Weights of a small transformer language model: vocabulary 32768.
Each number is 128 + 32 x the weight over its row's rms, rounded and kept within 0 to 255. Layers, rows and columns count from 0. The size above them is the row's rms in percent of the matrix's.

# layer 6 attention value, 192x256, rms 0.0396, rows 174-187, columns 0-255
size [ 97  99  93  89  95  95  92  95  91 105  92  92  98  99]
[[ 80 153 155 168 120 146 151 144 146 117  89 110 126  92  61 123 120  31 140 157 161  83 134 125 127 126 102 145 187 127 166  69 103 161 120 143 138 158 145 120 138 153 181 181 121 170  76 143 133 196 157 148  84  89 154 100 163 117  80 160  92 122 171 108 115  99 101 106 125 155 148 142 179 127 116 157 117 121  98 100 126 184 137 153  89 117  79 120 128 120 107 156 149  53 206 168 118 107  85 152  79 105 184 138 163 224 116 113 158 148 109 142 134  94 133 122 139 169 158  94 108 159 162 145 129 107 167  98 208 168 122 103 152 135 103 165 153 126 133 160 101 175  84 101  64 108 102 168 169 129 119 125 162 135 141 133 141 144 130 138 144 100 150 157 148 184 151 174 143 129 163  76 133 176 100 115 104  61  84 100  74  86  37  83 138 111  86 123 167 145 150  94  92 145 153  97 107 161 162 135 136 139 121  61 145 128  73  99 104 155 136 111 101 120 128 151 183 102  81 151 111 158  64 137 107 131 137 128 133 122 169  57 145 124 164 109 124  87 100 116 133 176 121 113 137 171 138 154 142 178 153 163 124 175 139 131]
 [114 131 159 123 140 163 109 122  44 158  91 196 141 168  94 168 115 152 129 145 155 117 105 119 145  84 180 115 136 156 129 115 151 144 119 137 109  80 156 130 135 164 164 136 200 142 162  87 125  90 115 111 144 165 112 154 131 147 142  77 135  87  96 158 171 132 167 124 107  89  99 127 194 151 145 144 100 113  90 133 124 155 105  99 107 147 138 123 132 123  26 152 137 141 123  83  97 232 183  49 117 170 133 106 132 109 172 197  53 120 140 156  97  67 134 143 141 190 156  99 145 145 125  58 107 180 107 141 159  73 128 137 108 153 168 136 104 100 137 156 113 140 130  79 130 121  92  75 162 110 135 114 143 125 131  99 170  83  81 138 140  76 148 146 148 129 125 115  81 148  73  60 133 123 126 139 137 173  90  87 183 141 115 183 136 110 153  97 157 120 114  87 151 107 134 143 146 134 142 113 124 113 168 115 144 146 100 140  91 129 176 154 134 163 162 169 100 114 120 203 166 130 120 146 131 183 119 132 200 143 162 120 124 148 141 156  53 133  83  69 145 157  72 135  98  92 128 164  84 106 181 147 140 169 159  91]
 [ 92  89 189 136  63 123 116 148 141 133 149 139 110 166 129 153 150 189  59 131 127 166 137 113 172 182 122 140 157 174 156  92 218 104 140  82 123 101 111 128  97 148  77 133 155 116 133 116 126 118 151 107 104 101 216 154 157 181 186 115 106  91 158  19 150 170 115 136 106  97 103 139  72 133 126  85 109 107 104 123 131  87 113 114 137 162 140 130 132 113 117 118 112  90 103  84 114 143 133 192 129 141 176 176 178 131 131 137 154 115 122 123 145 185 136 120 178 104 154 133 147 121  73 166 194 101 130 137 124 178 115 116 119 175 149 106  88 145  96  84 137  82 138  89 146  91 148 135 135 106  77 106 100 116 102 169 150 101 164 157 168 117 129 142  66 174 102 112 170  93  39  89 142 198 123 116 157 113 142 172 135 110 108 120 161 122 157 158 144  97 105 133 178  79 122 132 140 125 106 183 105 125 114 122 138 148 111 121  91 140 138 167 121 150 119 162 170 158 115 128 186 126 142 163  98  94 123  80 100  91 149  64 135 192 120 144  85 114 121 113 112 107  81 148 128 127 186 134  64 156 135  59  95 205 112  88]
 [173 144  90 177 146 117 135 103 125 117 108 152 148 136 112 119 164 157  74 151 146 121 136 136 117 138 144 157 100 130 171 139 180 168 109 143 112  64  59 110  99  96  93 133 138 106 130 148  68 137 193 119 123  99  74 108 163 114  79  92 135  80 158 126 108  96 154  74 119 138  75  84 144  81 158  63 108 103 135 120 112 141  70  80 116 114 186 195 105 166 136 121 123 138  80  99 144 178  89 139  96  96 112 163 130 140 137 144 157 101 154  89 155 125 124 139 134 107 127 104 159 102 108  89 131 165 134 126 116 108 103 125 120 163 141  71 187  99 114 116  96 129  78 109 124  90 102 144 124 176 139 168 136 204 135 171 150 120 146 131 123 112 113 129  50  60 120 135 137 186 146 167 119 120 106 142 201 202 164 161 114 140 152 112 197 115 102  48 126 131 223 168 143 155 117 128 118 151 112 136 112 121 153 158 105  89 119 114  99 116  62 135 155 131 121 160 208  89  68 109 117 132 112 190 181 111 128 112 107 171 103 204 103 113 202 116 136 122 127 149 105  94 133 162  97 116 140 115 130 114 191 131 197 104 121 135]
 [101 107 148 134 102 111 108 139 169 143 200 194 134 102 140 158 135 137  93  94 124  98 119 138 133 136 146 100 132  76 105 147 165 158 128 129 112  72 126 143 141  38 138 123 152 149 130 112 105 146  92 124 161  96 122 152 117  76 157  93 168 162 145 134 144 159 154 175 143 136  90  84 129 151 148  90 115 165 113 136 103 103  49 138 107 144 103  73 130  83 103  74 108  74 138  91 172 170 174 161 111 109 138 191 109 187 186 189 128 127 151 147 166 127 170 163 112 137 106 145 125 187  97  59  92 108 128 121 143 136 140 177 161 148 116 188 116 122  98 138 132  99 129 166 143  99 139 153 124 137  79 152  84 137 138 180 121 133 130 121 174  84 130 112 133 192 160 100 237 152 166 144 173  79 124 181 111 142 110 128 120 191  98  96 144 111 146 171 108 167 132 126 100 179 124  57  69 137 163 100 129 114  91 107 104 113 104 142  95 114  58  94 150 104 148 102 149 125 106 133 115 160 106 182 123 153 134 133 134  97 103 147 250 131 112 107 124 142 101 133 119  72 141  75 132 181 147 175  58 153 143 113 127 134 106 116]
 [154 114 123 119 120 109  99 141 164 132 202 124 108 177 123 123 121 102 108 191 115 166 133 126  79 174 121 116 164 150 157  82 124 122  99 105 148 112 179 124  76 100 189  71 133 132 103  99 174 150 149  93 142 100 108 135 159 202 145 123 132 130 117 160  96  87 180  97 193 155 148 141 113  97  76 105 175 161 145 142 153 101 109 130 133 101 130 161  76 135 157 139  72 135 185  98 145 126 128 132  95  75 117 106 131 129 129 101 177 125 110 182 122  97 100 120 142 134 118 138 147 163 155 103 151 135 180 131  98 101 141 136 188  84 149  96 137  84 125 112 140 127 120 149 176 160 171 150 141 119 162 146 193  76  78 182 125 196 145 137 115 187 107 105 146  76 133 136 111 142 167 175 107 128  94 125 108  91 127 204 194  95 130 104 135 122  70 106 109 181 158 168  77 112 160  97  96 100  94 199 106 100  65 148 141  95 123 108 176 197  94 138 125  94 156 128 170 141 187 123 114  96 129 121 124 117 159 193  61 103 117 101 120 112 168 155 116 122 122  78  77 190 146 106 146 160 123  59 151 119 109 150  89  99 107 197]
 [165 107 180  83  87 113  72  90  88 178 139  79 188 131 119 107  98 198 183  91 141 125 112 129 172 136 169 134  98  97 114 148 111 115 114 167  51  87 115 146 132 143 171 166  90  76 108  91 131 137 133 164 114  59 152 145 118 159 141 133 127 170  96  80 108  55 141 197 168 123  70 132 179 117 116  64 135  96 124 136 133 160  88 160 128 146 165 117  98 112 101 126 144 123 162 117  98 194 167 118 106  88 108 120 116 141 127  72 113  91 183 126 185  86  90 112 105  80 122 117 137 138 101 143 106 165  94 150 145  95 148 114 134 114 104 129 128 166  75 117  91 140 159 145 145 112 130  75  78 110 102 144  88 127 167 139 116  90  92 126 104  95 116 139 149 158 112 161 129 148 155 157 105 103  72 165 118 131 171 137 138 129 197 113 153 142 141 145 124 152 165 119 117  89 138 134  89 135 121 122 123 141 120 139  52  96 123 102 149 156 155 124 135 100 102 129 202  84 208 124 116 105 134 159 219 115 158 180 123 205 147 102 115  77 184 171 121 173  64 133 152 131  86 199 118 117 159 166 158 143 170 134 129 144 141 160]
 [159  92 139 176 184  96 117 118 101 158 115 116 140  89 139 121 166 158 113 163 107 115 114 116 162  89 218 114 137 164 234 153 126  73 136 147 120 146 143 152 136 129 132 102 182  84 150 155 130 155 155 100 131 130  62 102  80 109 113  44  97 203 131 128  83 161 137 136 162  56 167 140  63 115 137 122  77  75 144 113 118  43 168 132 104 143 132  95 111 103 152  95 171 167  83 118 146 184 125 128 132  67 149 107 117 137 141  63  65  69 131 109 161 139 134 165 154 127 109 156 148 169 100 140  81 153 195 121 135  88 136 115 128 131 140  54  83 172 136 145 112 122 115 142 138 128 192 105 151 157  84 132 115 113 173 140 126 150 161  97  79 113 165 147  67 159 112 148 121 151 148 158 113 134 174  78 104 111 149  83  93  83 162 147 112 137 142  79 182 105  97 148 117 135 155 155  82 127 135 128 131 133 146 206 110 100 105 178  98 128 169 122 130  94 125 149 114 196 154 153 187 115  91 151 152 119 143 144 111 142 121 138 182 118  99 163 137 136 124 134 170 177 128  81  97 139 122 145 119  86 102 119 125 157 145  74]
 [100 107 147 167 125 144 119 139  77 151 193 119  94 136 100 134  93 121 108 114  97  96  68 146 107 134  97 179 186 108 179 102 138 203 143 136  39 111 144 177  56 145 118 136 141 114 138  95 102 154 188 126  63  93 172 124 127 134 182 134 107 169 182 119 152 127 110 159 145  99  39 132 139  89 108 148  82  86 180 170 168 127  95 142 146 126 139 159  73 120 164 115  99 118  88 113 146 131 120 145 125 112 109 122 100  98 125 102 144 125 165 150 144 125  82 205 107 116 116 105 175 123 117  77  88 163 103 124  87 105 100 143 149 118 154 119 194 157 145 160  90 111 139 168 143 126 129 141 118 103 126 109 133  88  92 175 100 110  65 130 103 138 181 161 106  99 167  87 137 196 108 137 125 132 127 106 117 137 170 133 138  94 144  55 177 157 136  57 140 146 119 139 120 159  74 109  95 143 151 164 111 103 162 123 112 183  94  87 133 113  93 110 110 108 157 169 108 130 139 113  96 149 115 103 183  87 167 132 110 157 177 124 187  95 223 136 123 121  74 137  50  94 160 110 146 157 145 180 120 110 151 157 182 171 113 120]
 [136 133 102 175  94 154 135  80  82 150 123 173 167 144 198 146 153 146 155 130 108 135  45 135  92 139 113 146  84 169 143 113 154 109 136  71  86 156 171 149 182 189 103  74 122 117 109 140 130  92  99 102 169 167 113 111 130 158  96 103 109 185 135 122  99 109 172  49 105 107 117 113  81  92 124 103  97  96 187 115 114  96 112 138  99 119  80 116 135 162 141 129 132 113  87 168 128 104 155 131 164 102 137  65 170 113  74 117 171 139 147 157 138  63 131 128 129 116 138  90 154 108 112 102  39  98 113 137  84  88 127 107 155  99 167 159 172  96 112  79 105 131 108 142 173 186 112 123  94 132 150 169 167 100  56 136 115 156 101 168 110  89 123 158  88 111 127 143  91  76 104 128 134 152 168  90 144 110 125  92 159 109  70 151 139 142 136  91 154 163 200 129 166 174 141 125 144 151 110 147 131 155 152 120 117 154 123 192 151 150  85 117 156 134 149 151  41 165  69 131 186 166 127 160 112 113 142 136 108 213 114 118 109 162 153 132 104 208 105 115 171 128 123  88 114 154 206 112 127 135 123 176 163 142 149 101]
 [116  94 107 137 126 134 162 166 127 119 127 161 145 147 122 165 122 190 121 196 127 123 165 168 112  98 151 127 102 130 155 150 157 138 155  97 134  61 102  80 150  51 131 143 107 193 159 145 135  91  97 143  77 139 192 101 155 166 173 121  86 108 124  92 113  91 151 113 116 118 150 158 110  98 134 102 114 141 159  86 135 152 137 150 155 137 124  92 120 138 131 133 137 172 156 118 128 180 124  67 109 155  83 135 194 131 108 138 164 119 184 136 109 174 126 142 105 165 119  96 124 136 167 178 169 156 111 113  70 157 134 102 126 149 134 129 138 111 109 128  62 146 116 129 148 114 151  82  96 172 125 112 191  60 115 145 118 119 205 197 167 118 190  81 126 119 126 160  96 162 139 126 105  70 101  95 120 211  95 125  75 161 207 109 154 124 123 155  99 132 164 166 135 165 133 148 159 141 136 145  77 165 114 140 140 106  89 146  99  92 192 100 156 167 113 106 136 215 160 150 148 164  47 103  85 126  81  88 152 111 137 126 124  87 144 125 118  97 157 148 103 115 136 157  98 197 114  41  89 141 168  72  92 111 139 171]
 [152  35  90 131 111 131 143 155  94 150  90  80 118 164  89  97 122 116 148 140 117 162 117 144 112 172 112 140 142 131 122 111 146  88 131 123  59 210 161 130 152 154 150 159 105 147 145 114 112 111 111 133  79  85 111 152  98 106 149 150 142 156 142 171 106 126 157 117 109  77 153 126  91 126 104 109 129 132 121 139 156 164 135 121 139 144 162  65  79 172 150 150 149 154 131  90 147  86  88  96 128 172 160 106 146 201  52 179  87 216  72  76  54 150  93 130 155 114 168 143 153 119 141 151 128  75 137 115 124  83 154 113 123 132 130 128  98  85 123 118  89  97 105 151 178 103 163 149 172 108 141  97 155 107 155  99 128 141 107 123 104 113 174 166 143 156 134 133 161  99 161 116 146 132 138 176  93  47 173 192 100 148  68 118 115 117  84 121 118 117 122 137 126 126 119 115 122 147 147  63 160 117 184 147 115 200 112 119 154 118 164  74 130 123 159 123 108 108 103  51 154 109  97  65 105 136 158  54 124 175 134  93 190 162 152 159 113  74 205 106 133 139 135 120 154  91 167 124  95  95 187 168 145 190 111 132]
 [118 189 118 106 145 162 180 120 200 101 152 126 135 114 109 127 168  76 140 143 115 128 138 145  71 157 173  95 124 147 107 138 139  95 138 112 123 116 122 129  92 118 120  68  76 134 117 121 114 151 101 151 104 127 154  85 155 175 154  72 135 134 175 122 172 113 146 110 133 122 128 136  99 145 182  84 115 116 181 131 116  99  80 129 149  97 105  99 116 152 167 127 131  86 142 145 118  79 143 132 136  85 107  85  93 103  97 121  70 106 112 161  88  67 125 151  76 164 141 104 149 141  89  57  92 170 141 145 157 153 140 143 131 178 158 160 113 150 158  85  80 170  94  99 172 138 161 109 108 133 162  73 144 104 129 225 166 177  87 153 119  97 141 120 120 115 130  90 114  83  75 179 127 156 200  81 170  94 127  97  82 114 114  82 202 111 149 141 150 164  96 123 116 171 105  60 178 121 159 104 196  81 135 160 110 131 132 144 189 116 103 149 166 128 149 123 128 176 155  84 154  78  88 159 102 139 186 128 115 153 147 106 184 160 130  72 112 130 103 165 121  90 180 116 144 156 145 161  81 131 199 178 105  65 112 128]
 [ 85 115 172 124 123  96 100 121  90  45 146 144  96 149 123 137 121 157 172  97  92 125 136  97  69 100 150 146 142 157  43  87 145 109 147 104 121  79 178 103 158  58 157 166 184  79 142 185 143 154  96 165  67 102 156 135 151 217 174  63  82 151 114 203 112 113  99 151  84 146 133 160  89 142 107 131 109 116 161 146  84 103 132 115 154 118  86 202 149 116 156 149 137 157 108 158 128 142  56 137 103 167 150  92 162  99 115 109 149 171 184 151 112 119 144 224 123 148 151 105 136 140 169 149 105 123 161 122 116 102 132 142 116 109 116  74 179 126 120 127 126 116 122 129 165 172  88  87 154 163 105 114  82 159 178 137 114 119 129 141 128 133 148 176 129  93 149 138 151 137 154 145 154 125 125 141  92  96 141 108 113 116 206 111 113 119 148 121 131 179  66  92 128 203 117 168 112 154 158 144 147 111 165 152 111 105 135  62 168 113 153 148 138 115 102 120 142 119 131 109 132 104 112  33 159 111 144  94 142 143  86 139 104  35 152 149 141 148 130 144  86 100 108  90 154 155  86 104  78 106 155 173 122 107 133 165]]
# layer 6 attention output (transposed), 192x256, rms 0.0364, rows 174-186, columns 0-255
size [ 92  91  90  85  94  88  85  96  88  99  89  93  95]
[[160 105 145 157 227 164  98 100 117 143 146 159 126 115 174 193 124 186 153 158 104 175  89 127 153 177  79 116  68 153 175 143 137 127 188 143 168  65 113 127  93 103 139 131 182 127 160 157 102  70 102 132 136 101 123 143 217 130 132 134 198 158 105 121 108 133 106 184  79 115 148  83 107 107 191 101 131 124 103 145 119 146  92 147 164 130 131 108 125 176 143 112 162 144  62 108 156 128 129 119 113 162 108  97 184 125  97 112 125 126 103  63 130 108  98 117 118  87 125 148 153 143 105 127 134 114  59  78 148 152  94 163 118 104 142 119 117 147 137 114 195  62 111 140 204  94 161  95 143 159 151 167 151 152 152 113 109  72 132  96 151 170  89 101 108 118 105 121  89 162 104 113  98 159 177 173 160  58  96  92 116 202 137 182 150 149 154 131 118 100 135  98 132 104 108  93  91 112 123 121 161 147 149 155 129 186 154 109 134 142 103 141 101 161 136 130  93 138 133  51  96  37 118 150 103 107  73  85 123 143  95 113 158 120  76 151 132 136 146 143 129 127  98  99 171 125 195 147 126 137 159 101 120 136  65 140]
 [144 143 129 144 130 123 130 152 154 136 102 115 175 117 153 155 149 119 162 119 122 197 146 166 145 102  55 113 137  97 161 129  88 138 100 100 100 159  90 100 169 117 103  25 167 156 123 158 144  93 140 138 127 127  97  98 125  82  84 120  94 126 142 141 159 111 129 181 144 160 111 175 125 152  75 102 100 120 153 123 159  76 100 126 150 255 182 145 131 121 181 121 105 132 122 188 122 132 210 125 122 114 189 176 115 152  81 121 119 162 112 159  93 181 104  93 120 132 176  97  88  88 118 123 135 157 129  64 110 148 121  84 120 141 130 106 215 131 110 109  98 140 113 133 139 139 198  89 162 103 138  77 145 142 152 133  88  97 116 100 126 106 137 148 144 143 103 160 117 147  78 114 114 122  67 145 131  87 117 185 139 126 130 125  75 130 169 138 132 137  89 181 126 137 142 114  85 132 119 164 164 119  58 129 119 156 125 140 175  98 112 110  83 115 143  64 145 106 130 128 136 135 111 140 139 108 205 136 111  68 163 128  87 125  74 143 159 109 168 134 168 105 121 125 141 169 139  88 145  69 115 246 112  86  91 138]
 [189 216 139 138 140 117 136  67 111 147 117 130 158 178 197 159 100 130 170  96 137 102 106 129  49  33 153 170  83 129  75 146 108 110 116 116 115 127 152 149  92  67 138 101 187  64 161  99 128 124 108 105  90 109  68  89 109  97 131 101  71 139 144 119 140 164 154 171 135 162 102 143 126  99  97 151 133 113 143 129 161 108 127 122 120 173  78 162 175  98 166 130 110 140 125 114  72 126 118 115 173 138 102 106 106 123 167  94 144 125 150 118 120 152 136 117 100 142 146 114 100 144 142 174 136 103 122 147 121 121 168 177 173 158 147 141 108 146 127 133  88 142 114 160  86 153 177 103  96 199  97 132 158 149 156 141 111 178  77 129 144 155 162 176 148  90 143 154 145  56 184 187 156 123 143 142 111  64 115  80 146 141 104 104 153 163 131 194  73 138  74 132 117 110 169  72 192  99  87 128  97 127  84 111 130  93 140 159 156 140 144  46 108  35 111 100  89 124 133 115 121 108 114 126 149 193 128 191 138 119 119 103 181 134 122  94 163 112 116 123 126 178 128 104 139 137 110 108 138 143 140 133 146 123 217 135]
 [150 159 133 118  95  88 129 106 110  66 128 180  76 148 143 110 130  82 140 136 120 115 137 137 165  79  90 183 175 117 113 158 149 123 114 122 151 119 111  91 143 147 155  53  76 167 198 109 181 175  86 154 120 160 122 134 100  98 174 151 146 124  85 145 165 148  92 154 130 127 209 149 140 183 159 141  60 103 128  97 122  65 169 196  91 126 121 134  91  78 133 109 133 142 137 118  96  61 123  92 106 128 167 163 157 150  65 108 146 148 109 181  98 183 112 130 196 100 141 148 168 156 103 109 107  82 165 169 174 115 146 114 169  83 145 120 152 106 156 140 134 112 115 111 104  94 189 142 119  90  65 117  87 103 139 108  93 115 198  76 131 112 162 114  36 149 141  84 121  99 142 106 151 149 146 156 137 190  83 157  91 130 168 134  74 136 109  89 142 128 126 136  78 100 149 149 129 107 147 105 164 123 201 129 136  98  82 110 102 140 154 106 142 159 174 115 154 167 165 163 107 113 124 102 119 134 139 117 160 103 179 123 132 149 130 162 133 114  96 138 197 112 163  89  99 112 118 124 124 132  79 214  86  92 146 104]
 [ 86 134 147 137  76 107  72 136 143 161 111 134 101  84 151 131  95  76 159 157  62 143 153 214 125 112  88 151 134 255 138  68 161 131  95 102 131 104 135 148 128 157  78  51 158 166 134 104 199  80  91 140 151 136  55  89 173 175 112 127  62 156  94 112 113  91  87 107 112 106 161 131 108 138 147 150 157 117 157 120 127  96 146  95 137 181 127 123 136 151 163 166 160 146  81 134  82  97  64 156 182 155 162 125 162 102 100 148  82  97 155 145 126  91  92 123 123 115 180 130 109 136 118 117  67 133 126 105 176 120 102 127 146 138 122 166  98 101 123 119 138 169  98 145 102  96 109  93 189 108  96  66 141  85  86 118 110 129 121 142 115 199 114 166 113 120  77 170 106  86 171 109 119 189 177 103  86 175 117 171  96  99 108 118 130 109 131 156 124 118 108 152 163 140 103 147 156 137 117 105 121 152 127 182 161 143 104 110 155 158 144 110 119 114 121 182 104 151 126 133 160 100 117 159 126 133  99 149 186 136 182  70 135 189 151 103 163 117 166 142 129 124 137 117 157 139  48 145 100 151 111 159 113 162 118 141]
 [ 65 126 110  83 116 117 184 143  98 132 134 157  92 193 148 131 131 153 143 119 140  90 126 165 213 149 130 132  92 163 106 147 159 179 123 112 108 107 120 132 147 154  85 127 105 163 104 138  86 133  93 145  81 147 129  96 134 113 132 105 121  97 134  86 103 117 138 133 154 139 130  91 140  99 127 160 197  97 110 106 113 161 111 166  79  68 145  75 135 130  50 144 149 121  80 129 102 144  85 111 142 106 116 100 183  84  66 168 164 129 142 134 132 116 111 111 100 125  70  93 143 153 152 145 134 122 139 208 154 141  79 150 109 135 110  91 105 112 141 158 157  99 119 127  83  61  80 128  73 130 116 192 153 175 113 172 156 126 182 113 155 111 103 188  88 122  83 153  93 120 110 131 164 132 127 187 136 163 116  78  85 172 129 127 180 105 150  96  79  88 222 112 198  88 138 107 135 138 105 102 173 147 205 112 133 134 125 137 103 145 145 118 182 139 107 134 163 110 121 111  88 118 148 117 129  98 166  88 134 139  84 210 127  51  91 158 113 176 164 174 157 170  98 134 128 148 130 165 170 192 153  98 155 159  91 109]
 [ 82 136 162  97 121  93 126 168 124 119  98 123  65 106 122 144  32 146 146 166 163  81 127 186 160 148 104 128 182 117 138 109 103 154 214  85 117 118 149  95 155 113  93 114  60 118 127 144 193 126 120 159 137 139 141 145 106 173 132 124 158 127 129 133 193 165  76 150 125 120 169 147 108 123 148 113 139 110  99 174 157 128 105  82 104  69 116 157 121 152 180 151 139 155 101 139 123 127 129  62 128 134 152 140 163  98 148 134 137 170  68  92 151 158 138 138 184 111  84 133 135 152 175 125  86 172 149 148  85 137 149 104 169  97 161  88 186 120 153 111 125 128 127 114  71 151 114  94 129 172 137 125 113 129 131 164 141  89 136 114  92 118 156 122 104 125 100  65 102  63 140 106 147 100 137 113 128 109 136 155 153  75 167 174 100 143 199 154  80 134  61 160 149 184 177 107 186 139  89  65 121 134  81 153 160 138  99  95  58  99 149 205 117 129 124  96 122 152 112 155 158 124 114 178 104 128 137  92 180  37 121 149 140  77 101 154 107 163 202 141 114 101 115 146  84 116 102 146 125 129 134 157 130  62  91  91]
 [ 56 176 157 111 109 109  84 138  79 124 178 168  65 108  99  83 117 130 178 118 178  64 177 189 144 133 112  98 114 112 169  97 138 140 125 156 149 113 128 155 136 123 102 144  95 142 149 174 135 161 178 132 137 216 109 105 116 119 124 123 206  98 123 124 135 137  98  68 147 129 108 130 128 126 147 199  84 109 140 111 118  89  85 133 108 114 164 131 135 117 145 155  86 152 106 193 134 141 172 101 226 115 122 179 121 124 145  90 103 173 112 159 104 101 168 138 185 130 120 109 130 141 104  22 168 119 118 182  83 121  98  93  83 153  81 165 213 157  32 118  79 131 138 136 115 113 124 121  84 102 141 134  99 118 166 145 139 100 118 132 108 109 154 125 148 137 178 154 148 102  76 166 108 161 169 115  77 172 121 175 135 155 106 122 119 127 125 130 114 143 150 168 138 146 141 126 105 163 102  84  71  99 132  92 153 106 108  96 153  64  71 177  86 132 145 166 182 134 152 122 111 150 110 174 128  75 123 151 166 139 105  98  71 143 138 102 167 123 134 131  98 162 118 136 123 154 125  98 167 135 139  83  99  93 165 138]
 [118 170  97 131 158 119 121 178 146  68  94 178 106 109  82  93 103 121 158 140  86  84 184 186 164  81 119 157  78 121 150 109 192 109 205 106 149 122 146 128 163 178  96  95 150 105 113 158 107 164 136 171 139 144  56 156 108 119 133 100 161 102 163 130 152  99  84 155 104 134 182  99 169  97  87 115  88  84 151 134  88  79 121 114 121 125 123 136  92 138  80 105 127 151  97  76  93 153 147 137 109 189 185 117 196  77 151 141  96 127 105 138 100 125 139  92 173 102 144 132 155 158 115 127 122 137 131 179 155 101  88 184 142 107 152 117 129 138 185 110 221  92  79 112 121 168 195  91 127 140 102 138 158  73  77 128 117 153 172  81  93 117 174 120 128 126 127 163  85 109 113 135 177 156 115 120 133 106 143  73  96 148 160 165  64 122 176 114 176  62 133 141  90 121 111 114 157 104 110 117 150 123 168 108  46  99 143 112 107 120 159 161 135 105 152 103 190  99 132 110 188 143 114 185 122 144 124 129 144 176 153  86 123 113  86 123 130 194 132 131 153 128 140 119 159 102 127 110 192  97 106 124 124 133 136  61]
 [134 122 101 134 120 110 111 178 142  60 115 193 151 186 159 107  74 113  96 100 194  88 120  76 134 121 191  58 160  93 150  76 135 165  95 152 124 167 105 133 142  90 140 135 136 112 155 132 105 148 145 143 117 127  92 105 110  78 155 168 148 130 127 151 151 104 114 189 129 175 142 117 189 152 150 109 160 156 144 129  91  83  89 157  72  94 169 103 134 114 101 174 151 110 107 136 109 139 149 147  99  87  95 201 130 110 150 118  98 117 122 127 170 172 176 137 117 163 141 116 116 119 108 165 155 157 100 173 122 164 111 151 139 165  91 161 168 142 121 122 140 116 108 140  95  83 123  91 128 120 135  47 104 144 162  76 127 126 150  94 131 126 121 109 109 149 151 175 139 107 110 139 188 100  59 103 130 142 114 174 102 154 152  87 125 101 151  73 151  86  98 135 127  89 163 119 147 145 176  95 135  63 102  72 148 136 138  91  98 126 162 141 117 137 170  89 223 163 156 134 118 165 107 155  88 116 182 209  80  64 176  66  93 167 110 140 103 114  87 162 149 176 112  89  86 155 151  76 159 168 129  83  91 143  89  99]
 [169 181 148  59 103 149 126  61 102 124 124 130 152 125 111 135 130 110  98  67  50 113 121 137 111 124 142 208  96 156 131 132 112  79 107 132 151 106  73  85 151 144 185 118 105 100  55 134 155 124 158  99 125  99  97  97 116 170 112  63 126 141 111 150  62 139 164  90 130 165 123 101  68 199 142 152 124 134 153 161 129 101 163 172 111 138  84 160 130 131  91 113 143 163 172 106  58 120 158 162 114 219 124 128 135 128 130 123 116 170  74 133 143  94 111 108  62 147 158 124 101 214 155 139 164  79 130 147 130  75 160 107 165  94  94  84 137 162 146 134  93 137 135 139  99 114 193 122 136 112 126 102 148 113 119 143 165 109 193  99 146 106 161 118 148 153  80  45  90 111 146 112 163 135 202 145 172  96 167 118  96 176 141  90 142 157  90 197 142 134 128 132  89 194 160 121 119 113 164 123 150 149 110 144 149 137 137  99  96  96 120 103 132 127 104 122 129 116 112 170 132 124 164 112 130 183 152 137  70 123 168 131  77 134 124 157 108 133 109 112 155 174 147 141 100  98  85 129 151 161 122 138 219  79 142 156]
 [144  67 147 143 112 131 135 128  87  96 148 144 144 131 130  80 185 125 137 126 185 148  89 179 123 172 137  90  78 152 102 104 144 169 153 166 144 157  86 117  86  81 114 153 122 111 116 134 144 136 154 123 145 192 192 150 183  82 157  87 102 115 137 100 147  99  84 125 128 146  96 147 199  83 166 140 150 121 163  78 154 136  97 136 150 139 141 112 127 151 126  64 130  84 154 163 169 170 128 104 100 110 158 102 171 100 143 145 125 132 143 144 173 117 178 141  67 104 180 161 152 170 136 111 182  94 100 134 116 119 100  91 150 146 166 141 120 156 149 162 135 112 124 101 133  97 136 148  82 170 143 145 132 116 151 100 124 179 107 181 175  90 164  93 193  61 140 143 138 177 114 113 144 164  99 145  60  76 154  76 150 103 177  92 201  79 149 129  62 109 145 147 116 121  89 100 113 145  51 120 118 145 122  91 139  93 119 106 155 155  99 107 165 112 157  69 144  60 131 125 132 176 174 158 120 182  88 100 139 134 150  78 135  64 104  63 143 132  94 130  89 154  96 139 128 146 162 174 107 132 130  66 119  77  91 189]
 [153 135 110 168  84 107 156 201  55  89 100 182 203 132  75 120 104 133 173 133 154 131 155 131  95 151 135 120 101 152 111  78 163 181 114 106 152 137 152 132 150 112 128 104 175 112 108 105 137 112 111 148 147 155  81 106 132 117 145 165 118 133 137 132  66  37 145 147 112 162 141 113 150 133  74 155 132 124 154 158  98  80 124 144  98  90  76 132 153  93 113 197 134  88 134 104 153 105 167 218 170 166 137 135 166 114 121 154  47  95 154 221 116 114 120 131 143 144 105 121 134  86 122 124 113 149 131 243  96 111 156 198 112  92 106 114 104 173  83 130 141 133 115 177  76 101 192 105 136 120 139  83 155  93  68 132 131 122 128 111 177 138 147 152 139 123 109 158 142  77 139 117 161 169 138 113 101 121 134 117 113 112  86  77 118 128 107 102  99 116 138 123 110 136  94 165  28 138 142 111 140 106 113  86  75 140 164  99 171  89 205 131 176 145  95 116 192 167 106 148 119 157  96  81 132 123 134 106 104 111 147  99 115 156 145 125  96 167 147 140 132 135 117 133 111 177 109  69 140 114 140 166 106 181 124 112]]